{
  "n_head": 6,
  "n_kv_head": 6,
  "tie_embeddings": false,
  "parallel_block": false,
  "lr_head": 0.00668,
  "seq_len": 1024,
  "steps": 4688
}
Each number is 128 + 24 x the weight over the matrix's rms, rounded and kept within 0 to 255. Layers, rows and columns count from 0. Numbers have three digits each.

# layer 7 MLP gate, 2048x384, rms 0.0977, rows 105-141, columns 128-255
116135126088124143104098141145163129178133118109125123171144141130093159191121122139154091090106128116136127120102113161120103096099107099128127141118111134125133104128121106136129064123132113091116131159189123139143148118124134106111125124155137169093129157110155122154165144124120122099087125116133123109074143110127123133122129197162142143135143056160178090130138100068119117129098
156151129130106148113104140140107131104142167085161106117136174118121102162094123117124098176087101145135127107145148131158134120135158087152161156179121118111154101119123144126101163097180107084130151145124081139094090151164119157142110102155123069158114090128152105111144101097135156119103127135144090137143156112136083110133171103130163111132134143148138138102157123141127103110120
113088089133131172153112155148105155151125154131129125168123120141110123117139127093129092111165086143122090156133192113136076136126189108149130105127150093137150143126115125101109134103154151153154139140147140107144149158142125153104142088126145090106128121103118179074108104081139117091087122141143075112107150143126107134160137119145129108125107163123132123089120173146124086129093
120136104183148113157118108100109135151146130178118175138168147102171168143093098113130099116160109158141154115156147153161107155129165145069140087113128174119125117081105144109086134132117103122158163110058174152160128134101071112146110131125120169094107075105153108116136135131125090187124095102176105140138118134117130143121113107131121138118122132124149141162121127090152194086112
138113131141136119159102104082113125139132136159141126087142125143153127135134135127096101105112136111138131125107146110128123163134092098146102130125142128138101120135154108108114131103134166125122158137137110155156102115173149161097151136167123117157142138116130120122158120135096070109124142127154137151095147152152136102158180160134122124110184118127115135126140150154083113152127
166158160147155126142134121135081090137085111137113097118116143124112122151133136126138177162138133078129141105079067112081120143136114136118081109098111090122127141171116121064166124163188124125139123137115109177130135168137093090107113084145142132118159150148105128112096125168158163091202131097147151138122138091126128121090097140119136134115125096131145118124159158119113148133140
132116158128147139144118095145105101129135139115097140150156143106133134171101162119070137153100114114111105139095149111120107130142090169083087138137095124121105105121146128122133100160122113126173075098137153162109107097130117126117068105161119116130122175161145096166106125079120086129149130145125159131131159104125135155150136129135108132092121150124131106161091124129147131114107
121115104119143087156160106139100113135133138123147123161132078174132114164143143158139140098135110132130145071132156135169096110103147130115138104115092143152167125159166150109119094107136130154091118129125089156099077142117102101133066131124134079143110165121146093115118168114160138119132099135139129155076142116113107076118119184119113126071122139164150113139129082129155119111116
092118107105144135115131128161134132108082122145142153120140146110144113121139128145111134142119117117093130124111142084154116134111109125113119121107115146111119119143122184113123194141118135121145177130135157098108131105125057113162082077119145124109134130122127147159110117135164123094156152109157103142106148087100103070147146123141158107132112108139148125101117152120124167117125
115124116131135059117085138087118161120087157137141202130141117162077098135120135143125094134081101085144100105168105161117072098111130156120109113149105151114116129178152118124096111110116113123109129136078152124059146098174147082141133126094099168122076100125175145096120026157125134109097106077072172137127156133154139105139131119125158125118135124137122113152143141121122161168122
133132117164160086112140130105097110105097130149115100092102125121118132121146110120137134133143160137170156100121184155147135093101155124105125062159116114150138116129078145139124146138162154091121126142173163129150108128148131159151077142139139152140135138099116120112086129120131141140087107133081150106134135110150076133163096124111120142132113146116134135104154106101119076054114
084138134127143108146135135144082157142159153144126145133140126107173137136116110145139117107105150156109114060125141145134154139144158131117087154122104164164125105107085091136117112151119140128123121136080143100101137157129101156162100143132055141112118194088132068142118123123101176188147124127113130127155179091126141076107141154141139154126145131139147113162135120107089126125149
103137150133137132089118089114127111149126149169143110159133148146133095125119092168135145124125072104121085106171123150136101177137143090079124151158127164096100127157135114130129128086156114104119108153128144107130149122140144112075108147098149120122100115099120112107121100165138141133151116137108139084128123126128145119169121135123135123119137124098152121133116097065134096120125
094095108114140119129149146084124125103148139143116125132143160143118136100105148165149125143151155110109106150096144127102160095111068113114109129131132132115118134161130098126170173165138158116155124094106099144134130133132164133145132083097090134111119161160132082147115116117114145141109136149142159108070151127150137133123141116121112129125111166128143139140155079170115094169110
080120129138161123113171087116102093118103107117134134119097135106112127154156134132136173117152105125128148129109170133134104123121163116117120131140163113190130141107103125134140148136156118115206130063133126145085112127197079121138166093127151140124149131118123135160168135156150081160166161146128147114120115141169144126118132179119152152118132187164136143108153142133119117118189
145076126129154122151099144125117124119115096146135152099146103138159133102130144122131121150098147155142106106080136120135154125134104108089127125113120177120135119142147159145123107121126144070147129138133120192176130147148086088137129127095136147085103115103131161110107131146115092098155143134124119103150126138064107103138108129105132132126065135170136121107154107143105136115158
148110158108140133121120139135084138085124164112143130114141099093170120148112118114119095110122130121109101135189093169160151128163115155063112107141143134137134130133175145133145077140096111118112148114148089094107133159113125118110114129129139123174134153102127114130154162115177090151107167128110165154119088107105139126116099136110139143114113127124135096142121099152117136136113
159131129141082170108145133113123112127121130139100115101126109114111157112139124124143165130133138126143133140169110150153145142138110117118173091177118135120167141134093134131142082130121136158110157138181084161143105170136157131158118149109155183120109161125118089131111088131114125148143122145066114127113147135072178081132168131162130132099138083134154157156129113122167141109107
113136126138132135098090114130141108123153143142096169070144092143125150117120104115130119183106156120171119168108102083061099130136068126142121150141142138137125131127131130114136128096099187117147170121135148112128159156137120149078136129128093176112115145145107177119115151127142112112125136161117097139146154098101088128107124124114145119138101174105144176139125101133134113140052
105122118128157114148076137149130138120139105162130107102155187163090120159140116115128129130148137146133114135141134122168095154123096095154156155149134105099085077158136146161150144127108155122123134136131122108146112126154132119135104156119101101113073141120139136146186083149122112128122162095146185135125150110126106135136111135122158097147124096118109162155132127114157154148073
137132118143109141116158143136127138156117128161101076144207097150134131099108121174086144118133156124123147119086113142069131120137082149106139135152106199172103116179094131140106141145115107115105087145106160161110097173090150098157117194133107159126132160128131126113148117133143088122099094103146141103125130101094101136075116095137153127123162128116169109122148123133122111141111
110116111127082162149151126146121134159126146157148122113095100114139101111137090142142137126138122122108119156118150122126127125105144083124116079112131136147137146155137083117136112168133126140107140155133149100123097136100109150107135138106165116151134145097158138093158172100126102103120110094089115144171110160116117166139191162123144166148155112146098125126100131115127144137137
120131150136111151113099127096108115144111148149124158151153151115107142103167129149108099138135146158143156095093111089138136121114121137110070134135106156146173134142156099124140127183121137138143110150116131092132128148097155146135117137161112135093158161128118121161121097112109126135134135117107155104083087098100066083106133134115148138116123144126172115122103136081133130136115
136124118183104119106096139102130131104118145145096127077140128097189143099130136137146140137151121158122145157102149139091110146143077111124127147110113158095126155154123161101103146171112144094129183145163181145151135116074114152133080138141146106136132093132147122121133137135103120088117118153138127103093156094151161128136171155149132135135119168162132144084111133169142143183152
109144134151161094150156131124154131095131127108126103122111159095139108147195112086131136102162152150146129134151152139151166092097118146133111099152170134090111149158130088156128142161100126152115121141194143107132091118105120101139156109133109187137116145151160154147151115110104165141152092130118155126116159122133148107137137149169122159097136112112178121120163139123109110079113
136088123133130149135161107161060111153135095128081127092153068131141124121132151129117120109150095094172173155114162148091106123125147167179200106106138152139166114154103101049141175114133168173112114121133176113161133116132134077146160139170137133092173121115139117117116121104105129120153141134161133114198119134118092100119147142115120136158118096111144105115107139140130143148104
129162166100117099121142124080132092119129085107165115145135144112096106107111098122097126145111150140139126116164113108116075122111150173142149115124131110117133143147143121105128132126114175098117134095138116140147179113117183148051089130185107132115161121144115065163089112137147154117177113141127130150121117142136104113100187104073080085075121108117142108136147100163175105143115
088147109096152119141100147112134139144131111127120095153085126116144155063116161145102131141133111108153120129102137128177108109121125125125147127107130127132094135114148140076146089119163131119160143146065135099124148158107097119095133096145117115127129137136123157122092125066093128100122146112143155147113127137118128115171150164115086079129146166147157126154124098111119106151173
169122123111143123128138095103155175112122132164110106089138125152112137125145116082130123122132154182123125149159165152121150160122098126081141121135117139120166125107180114139092133116136143147139124132147091162137145087137114126143111128164127123122093132101118115118145105102133140119131133111120120130135090110084162161088160112127170135094145161145122114136109092107099117144140
158147121152119118154127096129174116131136143146130142148195129122129143187142126097149076089106127111124161132123102107136193165085148157125122132093119129131117113126142130140156152131090095119093163121101124142180123135168133139147097127149053111121098146202135137119109102116139123123151113122129124115131155126103130142144113156092120139102120153104195110119150110129109120137164
116114112159119135114153106110157132137104144143158133128114096119143123125124115126134146101121155118141109132132120143151120088143120112130114138143107161143141084088142159112104145097106112157101160141136119102139114176133100139134124154136121092124087145164140105162128140102096110124163137145155122114134124101109126137125150107145162144165099051107100127154139156148123111136080
110125116124151143104117164098108129120157134143092127111112078132170133096125101161096144128109140137161157124118143142068094092117123091096100142159167114127147112154108135131099134133138089131144111152128178145123151124106113140154131134111138123151147106091111127139149116127154116106129125108147123129147109145137155137113100121089108125120151090110122070113108117091126134139134
121107151125158135127114123125104130132124134126143139169083099126169133092129164153160181098101128086129124122187106143123134134149138120141126104110121168132091175133119137124120140111138131158137123161143109090164139107125138124115116148108118142132088128120144088123146132141142165138117111097136138093091126170138105112101139201130102107142111070154151078104141137160130160150132
116156134099049119109125133104113088116126130148115133093135118098151145137140149093135148119118156107124139133123139130105106136145119124157175137121122140103107140111146149152174086179114171113140123133096141099146129153097155143111080135148150145128118129133129133152128148129083099128136154152184123109108149142098083126173120130134143128103095098149108131114135114166134099121156
154148151156146099155144134114130128120154128156132153156122132137160125129155144164142122133127126147103135132150136150124106149133047082122107123127118155102116136100130129116179074096147191092127103142148126129150130120151149068132113067147136097093120150139147126104104110116093114146094176110109099104159103188093134060117118143129128150132140123180160156154107114125117090164130
141075126150113131104159114131163163144173107122167125137124130126154180111106109134143086109114147139131135127129112175129084105171138086076112116149114135128162129090129129124130117118145128081119127163168093144161111111192143123151124137124121107149179088079121101150103116149167133145104140140142112115138109144141123121165112163094096123119108111142164085131093146126123168147158
131126136105110098145108086156127158099129134171146099147143105133165115091142103131100155134123142118142131081127147156141114145102151148127156151154074117141096134130173129161182159113136143102148118121162137084143142096138149148111152149120172122142087114125081162061113106101133111115101121112101165131094170108090112114087162130121119149095133121133116154091188142152135110186127
# layer 7 MLP up, 2048x384, rms 0.0973, rows 105-140, columns 128-255
151135126107125179111106153143143097119145146146174094153107141110097150147130158154111136150133163117128133125150156177146137197155080165104099146112112123140151144160146081132126113082111194125141089134149161174140122138102143106064182172136136073110130162103172101117120110107094161107115094143134088149131096112135158107115140159093160157130117163116145144176135152138153138118148
176156104128128161165123120109129122174088110130152161113131106130132095142128114126142097135113116098094131119095128178112137145128108115174120134140104116149126145115126145128113126124117071092116174119120130108152055103112132133161111109145159088135148131148114121116142145116106125137143128115107130118147086137092127119113149150160135113107123154119139133108111086102125137100142
126111075122139079141170093135132105120128176140115122120124158138154101129136141131126130126116129124156112145116150150131123099125121125111117116100117150121146127173133122082159099114135115144126070139135144122128143164164135168105132119146152112120150082150154141095138123072105110151133094132143136096138168102121104132172132132096151173137137140112124131110128157125140133142072
134097120083111123138094135093110164109143101129149131097108115125105149159102141138102168145122152112093105126126079104123107149101136110136133074148155141138153123162137111124140110124132131125098129156138141099105141127136142143128144193165141116119108128086109114160148086139126101121131103108131111137129149126108126155110106165147132173101115147109128122105122120140103069145145
117157123145148120152129146107140123133119078161106169109123132109126143149133125132099124151138111106147176144145140168134159138078128063128116154145170110137106091127107114079115150106124108123105194151064120108131125142146153129125139124133133154144140149116133098088148099169123110141129103136119150117122131140153103160126154193161154139156120137134150113154143128132171138151147
103138093098121123154133145137102132117077149107105123091147142160167125102166098121108065133128114171129123128142118133136100143132145124151150134159103125118140101121098137144133158143125113141121101138126127142139130101141158090126180191125122165166175099065122130082159098095135112097133109145099146142139141142107156132116124155133111152105095105152169142121112097123167096093123
113129142160107157084120140113141140122121122079079126131151074102149128095126098137172157104140110138125139127152134118095127101141087140128152130101172161142113145089149161093130097152116110137185155133119121150114144114133116088113146110119109163146155156151150152141143060114135108107137124103167155156125072150141110099156148114090164138126108129101142136146145174125109118150118
125141090116157170138133081136110058132155138153129140146159128136141124144150104157174139103115169134136071123113146125156106153139163111144153156145130137146126137136146159147131102125145103121140116107146084122165117131126133148128129163108105150147131137131138094152130119151155125162089076158135108136128131117128139116123144181130110120097133118102179144148161146125100096100115
135097119150086116172157119125171098098175120146164136185157125133115116100116115143093117126163061140135093102108132166157160106152116120123147086110105113136134116085087177107105136188115108121162111137117130091084146154114125161122136111145112132109097112138168164146094096142088146161160147154153120132137119141126169139118129127127157087189143152108121121155156106094079151101121
085063145185120084077116142163119169115110193112153086166127095152154105112099119092115103117145123077168162152165121138148096163119131127125173092137131094163141130157175116144109129115119153120129125152067102132170119152109132107112105127111088154136104101156149094135124109084129137079095174070123102136082120115139173120149184129140162139090154143154130132150133133135157155124091
115138100117115098141143097128132171173179125126148096126149142100111152132084119148159135111090117136118072102114101116105153150122143102111172152113101124120111160136162127120136130132124114155146144150123111137108167103113124111144121127100147106119165136169110137079158136121132119082154135096107130135127121132147147119112165105118135153163123149106142141155115119135127104169146
200111130135097139150117108145135132144111136080129141121152168167087178142142113129164125121125147092113140128119093134114126119110146125135128166153096108136108117146121115108090104092139148129108143136160114100123153139135122117132131166102121170136135104175103117101102105125173163104119130105112092108140138112116142134158159141128111148155139107133138134158143073138120133095107
108121095135163141158134131135164122197121098102159149130077132100130134133082143146147165126118109155110112133155127121158112087122148100144114102135093153117131141139125113128135124149132130137116138121105131161107054116130147097158140129105114133168097100134151121109147108154123137162093133126099107158144159140152128165101131094146099165083116103132087151125153151135116151103131
166115107103134138131124164096129093140101141134155128087124104141160110134160122176135134120122091122112122089110130132159117103090136153158176124151106123132134141112105137096139130127117075170133121136138168141125129130118112133101145147128155149096112162128140118092123144114136111090142138164150082140143172086115108121093115142115121100145127068095119111108088132113091116113161
140135103174129135129132139115145139115115148126127119127140115093115141154094121154095135132127126128131127140142165092129080135121141113140117127092107171081115126123135118147159133156145142149094143127095115167137154086111125117118093106144130134133162085079135093136110112134102136117117120142126145146076114111169117119123128102120112138126132124144125127122169136137146094147152
119142199125095107149122157127095188111135197138115127146150175134130106162103108158145141140166113099098140141154136112130089160133134149134166139113121121133157184107161135062139148118116147141113118123151109112120124135128119170121122103150125091130134115132100119125183134093130143139092144115130095081087114124121137170136113091095138136101147060121166147128110141114129115079064
119101161111123101075131158090098152135152135147137119148141109126098127150131132134126096148130149102073104150168079116162163136133133165088175125087168172147141145134113129138118083149088142142138116140171129100124130138112111109114136151116128099188117123117110122126147138094135135123126152112108130157146127146100107160165121153106144120164097147088129113125131110159107140126087
151129151121144136108156142132121122122164167115098147142143124124122139164129130132119134136075141109181083147094138143153092118170128145139118145113117088147120128135096111142091190100146081128139098114077136127101113091126129122114150126137093083101120093146129142131163174154125138163108066128167118136146110119157110157119099142115130144107137143131062152133137126127125127064142
140111118110135115119111143096100116112112122130131100132138120100178109124103099115128149112118102113171164109134150126167137136125132131111135103124109130126116144111165135076123156135095109118106111158091161151087171072090128132118143122139137110127100101094121106132110112120150118118155172135101087121084111085112110116157162069104162132124110104130152110104082137155107120164187
169125147102124137107140133137159155130110111151139123113114112166108156091113117121095130184163101120107095100089086116122138109174148107108176115108138152129139134167133138141138104083149138104140171140152123124111133160070123157122122163121176108133102110190072139159152144125133145127074169180165134127124156107126096188116150127137135109128151132121099113170137143144132128144138
181132150153117124116150146141116144167122138150131111116145139101128145114135120131120138118163187125113163142114126117132106106142101141133087124157125145119133133163119136129165169136110153109111072120100135151099075141121143112112071161152113129143116144138160113126141139128138121147114117101123127093149142114142087118079138145112142119115142089129149082160119174162135168153102
137156100137118102141156101121144131104127139173165119080117151113134159110127104122124106168117134091129105168107127155112182169091133121103102084054094119138153139172118119143096175134135171113111147218135115145130111137089127140111091093146158132125142094162124145133115168170115107103158097134112135137165104143166133148122116120114143170145135139176112124109129136129125141131126
137125121119188094143126087137109121166175105073147130097093133125142122121099166126107116129109148116136116139164139134094187108156115089136112145107156112103124118131090102108134131131115101121094106115125145105182091129111125154126140164144108124123117149139109165131132164106144137095116141086148131106138166137147193150166127104128147108134144149152126097070135148125127096107142
202131125162109169173184133133083133121109124132161134132132146113120148155133106112139192118148137117141145172116120090118148121113070124133130141114108161123125152153133129139127131199152103120111164159113134130167146134117112150121134130127153128106098132130126130133112133144149113133138148166183146138127144103180139141166097126138154083129133120106155112147152119086123140098079
119140122102124108132120124163130145126131105088143124129148144099127112108110181112137136131132114160120131107131106123126129109147130092093092154142120089086121111111125083152130154118119150179125176165111189156094102114098164117100126164153167107147126155154117157116099109120113156100148161118144148118125135105131077131064093140126088104113129123145117136163123121158112092116106
155144183100089072076118112101073099097151127145119100142131182156151168098078174150180102123143146123138111119107131127117133134094133196140127097159106161164051164126151163109130152144148137124111143132145174136108152106148107108154089125195139143137116140143127135082140133084093154153105161110154093120111150112148172112135128100113106118067097135148161082115117158138111093130135
186131167129058158097122152138170110157149124140088118140133118166123151121149148145179121095129136092120093142170187124136123137126152161112113135172117108139174142141135121142139113109144135142140124149127118158087124108140150142118154135115143126170131133105135159111119123135165108140150183118134113130098113114142117117086139092162139118138112099103159139157124134117147102153132
146090118105108140169134150131129145134089093123112107211146114110123149152112120139142164100165110133116056136153150145162121161111076115129161126111111105104114132125129108140138142128123066090104123121136100129114132155131105117120138103076091148154120139100119110124153086136123155094138086154123147133096141126149136133192127111118139143145142141095115163150102131117129106135114
102109114148133121110127134123144128102123089119101099108128147158100093095138117105124123144127102121117140140124180156139138118140139136095117101125114093112123129124168133133121107110137117141142098127165104158133135087129135103105135116156168117121126165135147126115167123138149121139139165136137117141125107115094158140096118123110126090110137139129131133114086145129100147111168
157133144151121107139135112100189146108102163115130144161126157139144157117127146120147146142128134143169102135175144147121086093126133148145145125114145121173116124130146115111133118140151184126138134113136108110122163094151100107129154113112114106179088134173093126103133113138129204093130121155126093169113143139115170163151108110199128168094158146152140101097152141139145080161131
131162086096120095158117139115127161116115103156138125120130127102123148148166116156072131111115135147136110142126107140110164151157122160097127141111163118114139123130120137143121112148127112073158140113133122142121176151085128126151136128110103125135177098121121114141156130129134117140139134091121105129155150128127127126135143151099118104113150150183117153109129123104120146166126
158125156111134093118146139186135093168072160115120135161127160124146102121132102102136131132119133149101124178154110132158173131116144119158105156112117162082097139122138121086154076108150149138130098101118128122122132150158175139113112107126141143120108163137135102105141139131112120131125157141130135110116139135110152135125146130122164163136163140105115124163131106111109136154141
135093124148110102131093156118100132101149130152087116085103096132135095118130122125145126092132133107096145141145143095131105168123089118104157156103127135144103125094120117116137134116083146102173134139124131095104111139140148121122116157130135129169065130149142105063143160104133163126076145159105103115131118111131143118131112126097138146118148148119144119100092116153145110104143
126061120128153100139119142130146134167156116101086148195113154139126109129126153121127150177120105121118164117138121141124111161143139109099100121163128174126085131149122146119090150125103124172152143095129132162140092116162114125118104123108144085134149108109130178130099091133164137140116115151121146120135117107071119131104136129152169114122138168107125111155111152098125138093074
133126142131136113095132128117110127131098136108118117130143102169122125101148133151149118096106094139074123129148167151115138096095167118139167112160137124111134121132112117119129144141095156109158130098153106128141168110158121154178083106133102147102136112141113087094115154131119086102124140147080122124129150087109134086149173140087093094091153111077099097110108120126133090126110
134137123172136128096157136133123148148146147131119139128130094128177157137107164149147143127134130189145163112118114141124093078085088135152116127099142143151122137135146125128146140089140126151116120128150114157109158159126134116122153114132075155154128121152133116108140126112087152109125142098133128128115130114108147083097130099103123139133115136107099156138095132097129155156099
# layer 7 MLP down (transposed), 2048x384, rms 0.093, rows 105-140, columns 128-255
110084121149157152125127123154150167132126141077154141117079097129104105152195096129105150104131093190131114090103150147188148103130140136139172118204138150125123160130141106123131107114128117118138124107158152125160147096149123097147099187136151175101139117122111112085117100121145164184134165120129167140129142128155124135107125126121137112146132141152154131127135137118070124183128
173160102118111150154136103110136124147149142161158107143130154095144106156138108128121111168173132165106129132134134155097129159130117145166124113121138146121115114078088139149133134131128126147125140129127119139132116128100123132118085118120124128128120126128178131163125137100136077122135099163105109108142133155136118162150130141171137156154131152150151133120118127102161118090116
089142088143124146149135109054110113141123124121128139138089163124091143088126125115150147140134100131139083135167156142150117103162141136134202200144140121181139094083130149103163180101153114133125131178099114122116156113145144180130155119053126117097107114102167139136125143099109136126118106131116168101126162095133126098153127115141133133141110138128126104093104182110101153140078
140093104092130117137152148147123158093122132117128121087133128150129147163157153122118146102106163141143124148131106128125127155137185164172142122158147143175169114102130113141157159113157143138137124143197101174132119157174155190125075121123119120082100136152120143125134113123109121110164149159141096140113123120134143167109123086121110116134168107125116100119119141131128108113136
120100171120094150161175118124121148132142136131112133140123131077084132140121050162080126142130139141098142128139121126137096102115091102137120114145133114112133133149122136175134139133121117122123139150078142111164108133100132147122160121086118098128115113135145135169162067091110151118138154128098085138155126147135079130125140115189152117145104149134165131120059146127155134078130
116120111095142123118114134143117108153187121131140101111104152136114144117175179106108129138128173154120141125126145128181141153104177121125122127150161146142153156149125132126102126101108139122110154131179090095109109143111197109139143163195110130186126169141142185131126140108105164180107109169133173157059131139166133110132178145106152164144146107093173084124064116105111123136117
096129152140116063123143152107136110154113107129075125161132074104202115128143108072149151122115128152113135141128135106148104139130152127096107131113149148091115153125123096097123132160116144158097136155132080089118147157138115127159182140146150096164126128122125173126089111074120085101135094136151158175173098163074137125144101140134145117126108124119132109158148124097102110093126
086119173145109148093150137119111071166118181167140157127151094124108127129136170137105114155139132117090128122121188102150102144106110137151149108133124086121130145141164114147146076094174134115094142136177148087146125154138138138119126105147129119117079151127110104134153122120118119154104116142122115129154096147079087116125136140093115092103144140122141119142082135146141130076123
156115100146103143174143157068131096145216188142101144151133152140112100089095165124127124126117149151132135112150111153140147093125149124145134108142097136136083090136120195114125120173123132134118135156110127098089131134143150093129167143158126142129137119098155140117116104115099113089151111119146109143168153151136111085123099109125125120145118087118111121100094064161143125173147
160142113146141144088178121160118131134093115115124136121079114095180122133121147176136104139141137164105142108117098103141125151129116130143140098126163144126134140118134097110151139151149118110160175132000136117121167130116112150140134138142128131111138124106151155130140138089084124127116169096170137118158100102143144137125092108107139162154137126131131102137116149119114140104167
095132138110144109134100118147167136141116105125129163170161144114114168103107134128088123138124107148134144153127147118114129148145127159125155135121114118141113107130163119163130125106154100143132130156097100134107161118081152115090107125166115117122123120157164111133153133101114121096147118146123111134096141140098118094122164098099120133154110159075095152139119136179137129187136
134109108133125150109101095103149129143148120178128129131144162117115136126151088129168135111115116080054180145121152111112145122117096163113118137140091142126139081131112117118123085073139129091135116114190047095137113153098109174191105146114127123117110111131140150115069122145121131123171163113082111121153164118112052138143138142061100129130152110121155141160106085085102133231146
113125060153131121148175165120132146135126123139137111090126118155118124155134139112147135104156108124093124159166149132085150121118164161117147090150104108158154145109125134138131152124099103107113089144131142120157115133123168162101118117117143100100126140107128132096121153160155130139122092152103140135124099137080123166129123138164138101104150131156095130128153139108121182119148
186155147080154167144121144138097126130138107115080159108134133123142060121156107142154154126182141133106139152110131112122089165154107109149134133134116084126158066148094169171121145130141109088120100112141131164162093161106121139127123095153151102083148121170133110158108139123105122156128127168112159160085141147142068093098143084112113144127134163134153126094162092136153130134138
164157140133146133122155131122138108153137076157114131118147062138129145114089151101110118108143137161144126150120124130131113147080157120114143091181137154144122128144124131134142139118119125143167144125131094101132156155127128168148148121126116114135116105159119100149142146154153125094139128139131112098114119106114130145097153149144162108119154152124110162089162121151150143106147
120155151124134166082148105126155109110175124136124145154148140167103133132121113122118127130155153109102109148139069129158051125122130150164171142144157097138126136151131130146168182134109123155124121113111122099111116131107157149131105089136114140122141155109117123132117151108099117118102136179093105145122138125123158089100116162101167133131128158100117111121149090157161126107063
183080104077098124107144125100144135099153176156129117147150107111165126139161168130127159133122099111141130143196132127125139137127145117090108119113119115136126168148095074120108146119058114099149135083130111080088126118109118109152139127117120101118161137138121102095152139110107143145155107128135125101117180135138142105127112140171114166153079157131137139125134106129141129134144
124115144126107125127123145134116116141098121095132097091082154141084157176170128121134118110119175106153162169144095085127159126104119143152099141152123117153127108104112151115085159125145124145115112124011176133160086111135135167145129086104140152138087089119149075099117138160115178146094108109130134123118130125105120136117128068087193151111126136122081121102138155151135117042130
152118134122133147166092178136169098179083128141151154105077102124132100133119139109147139144129104089100157085103083149134102131123124138128125124110104112167158150135135144102122136130115130111151086162170177114085173136113096176085147103092148135138097108079099123109158132143124117165147161125178144142104116148120121149121159114141113123125114116130141113108125152165099071132151
092131104145132102133163116138151104111151112126125121150076094117111141108116150107120137145107139144128132154161150164149123134131141164155140101152102102166170163201174113114129123101107171155119109075125129134119131095118141126114131125189124135094144122128166137114113156086155143160147163124155140144137161116132142142121127106140115075159142133152096130130148153094133132104111
110160158150143176143129086157087105137131086109124117135130104106118167134132158126140090101112146150107119120134153124127116133110130161122140093152122124107152151120176139109156131142098119096114105159111161141116123103111085158119124088130126110120125065110134118121119130116137143134156086170130081134174079112082096086121138128165101108122157129109125081171125115094108134173121
143123159092151129135093125131121160169137115151110068194125100106098149160114099139092146149164149090138166084098132147075174165175151137058128099191119109153135084119121159169105152109163092138136150133192106127129115151160160181156101119112112147121108146125117133125109102119126124083135127129100107153164146090111151110123120148136145108103150133157125182152158132144168115142142
092152126151177082106134103100158158098122133140125082111141118141111126124150127121148157118110118150134103128113132158077149127134099093115149128099143153122117170128092121122125119149119112129120105131096123108116165144112109147082152089135094080108117138163143127137136113078187111144096127084137109140153127141109140139131152140114141106127148144143118152159170148077109146124093
143142120088123110156118138127140138081161154133138138121129080126135098137084079089143136135168148129158121102157134137162126134138125132108098116170086086172094118128158106136092119117111126137127152145177176150145113168139173121147168129146132136104136071104154158119131090123127105099105124116110100116103173131132107107088107157108133131125118117139140136103119114107130142129121
125148058160129139104124091127120103120106146125105143109129162151119132099124099130116106138160144147175162115177186127147097121145159152101131109131124108139092149066131121164149113149120132143139164180127101119131109161105170111139163126119152151181144130132094150169082129155152128156137097139065131103125129134113120140170102113175110113120131156129099109174103131131116117105118
099116170141134101173082145155147144110097143125067095131150135152103109094099109074144127106088114142122144125129203113113122125104149126138104131180082135122126149125166107110130096133107138106127117111116114108152134153160121092159161117098112107150123101123155108162165160115128139107141125152118156132158100149118111141122132160128105115158125153136107149153175154081159124137085
145135139117149184123119155128095081191162149162107105143160104154118107132101132124180129156162181085109169101106124160108114139145158141099127118137111115131115151082103134128124160137111120160116114127114111103123118125119145118140171129098155125157145110096152134090137140176193142118145148144143122161120095120142079129100104133149117115155144102103143138124110157143140099114156
132113125107165190179116141135128130135119116132089110140152123110101132103091120140112107131127149126107115152103109097161137142136149134147107152156149091167097148113122140146146137102181145110119105120148141131104086141070152128140113068137138116137147105170161151103093134149129132151088127130143135147117117153124138113116108141108114157094145132104119147079106113178131105153145
155151147108160099137132127115107142156139094123106154135140125132130129127137166124133127125136074123147143086163109134097160178172122153154085122161118111166072107105114109138091154160072159132146152122080133134088139161117123147102090148127150135113122126130119164143125148138118134147140126127134164119145117108099075143132118128123132176108156107093127105108115126113179107182128
162154145132123131161173119138156109119139131120105158136152104145160128050106101165115138141116122166141142143154081122131119120114096118090113147143175115142131101109123072132118077148129125113091162147123150164098130149135112160112153095123113093139116100097146154100135140131103106139143131135170191115079114139121182156131101119084130153107125128166132126103150148155146126171176
084146117132147132149115121137123120144135104137147132089164092090107132118131125136136176142127141096138135213110130126128125136145114126107149173125100178115123161174107152114099116138135106147134119112249144107109127104145129134169112111156119138103128197088091109147148083138142152113124093131162134144123157099121116117119102121154153090113157163140130128114148156157133147142107
116119117133120076152118124101120096135169133120152124125133117141106122153131135129107112124140142138126144130130141142131130110141143074102157129151091133112108133094145101134135161104146113133104128144113138079157128100153120126134114147137120104194134138118128108101186128076146127172095142128129135112124131100165130173144141125171098128161122103138113095095134156075081138185097
116139106087152122139068085121051118119105154139108141149081112148076081121104128121165141074129114095078123100132100131115120094096157112137162120107155166116143129151104106139132127110133133164130131116073108122108100085124110092170104137103129104132140102128124114143115139086098140124114107052152105139120159168109150107171132147131113175145107104127139099139159109109122107176097
143125135124063091137098095135149097089127149117119182085108100093154096122121162120150137138085073079124088123120158115097119138114158130112115164119147159130125133144126091122161078106135114133135111115074131123154163143106125124113118094104115118157140144117105062059122128123095113130129139129108144110134133134109135107098116116118120082107136157113126106130140131093104165114161
155123125130094129080159118121183143128167108103125146135168150150126112126088102146092125128149086090095068122110133157143122135149150095150129081148117130153120140149095117137127135089121163149120114115060134169121190103136129126170164082098161144125125122125091071149125121161140125168141129183139125080118129095110109133128154132114111126047094137150137119154089125141102163119138
094116118121108149114115152125133138160134123107183091128112149166154100138167153122069183115158156104112143111136124110140105147103132135155160153123107131111110170135137130157115135113143148110119155117180088162129109129093127095126131128093157091156121100109119118113097141114100141122135094122099114125121098108151131104161142148133120151116111145146113182164125106140176124157128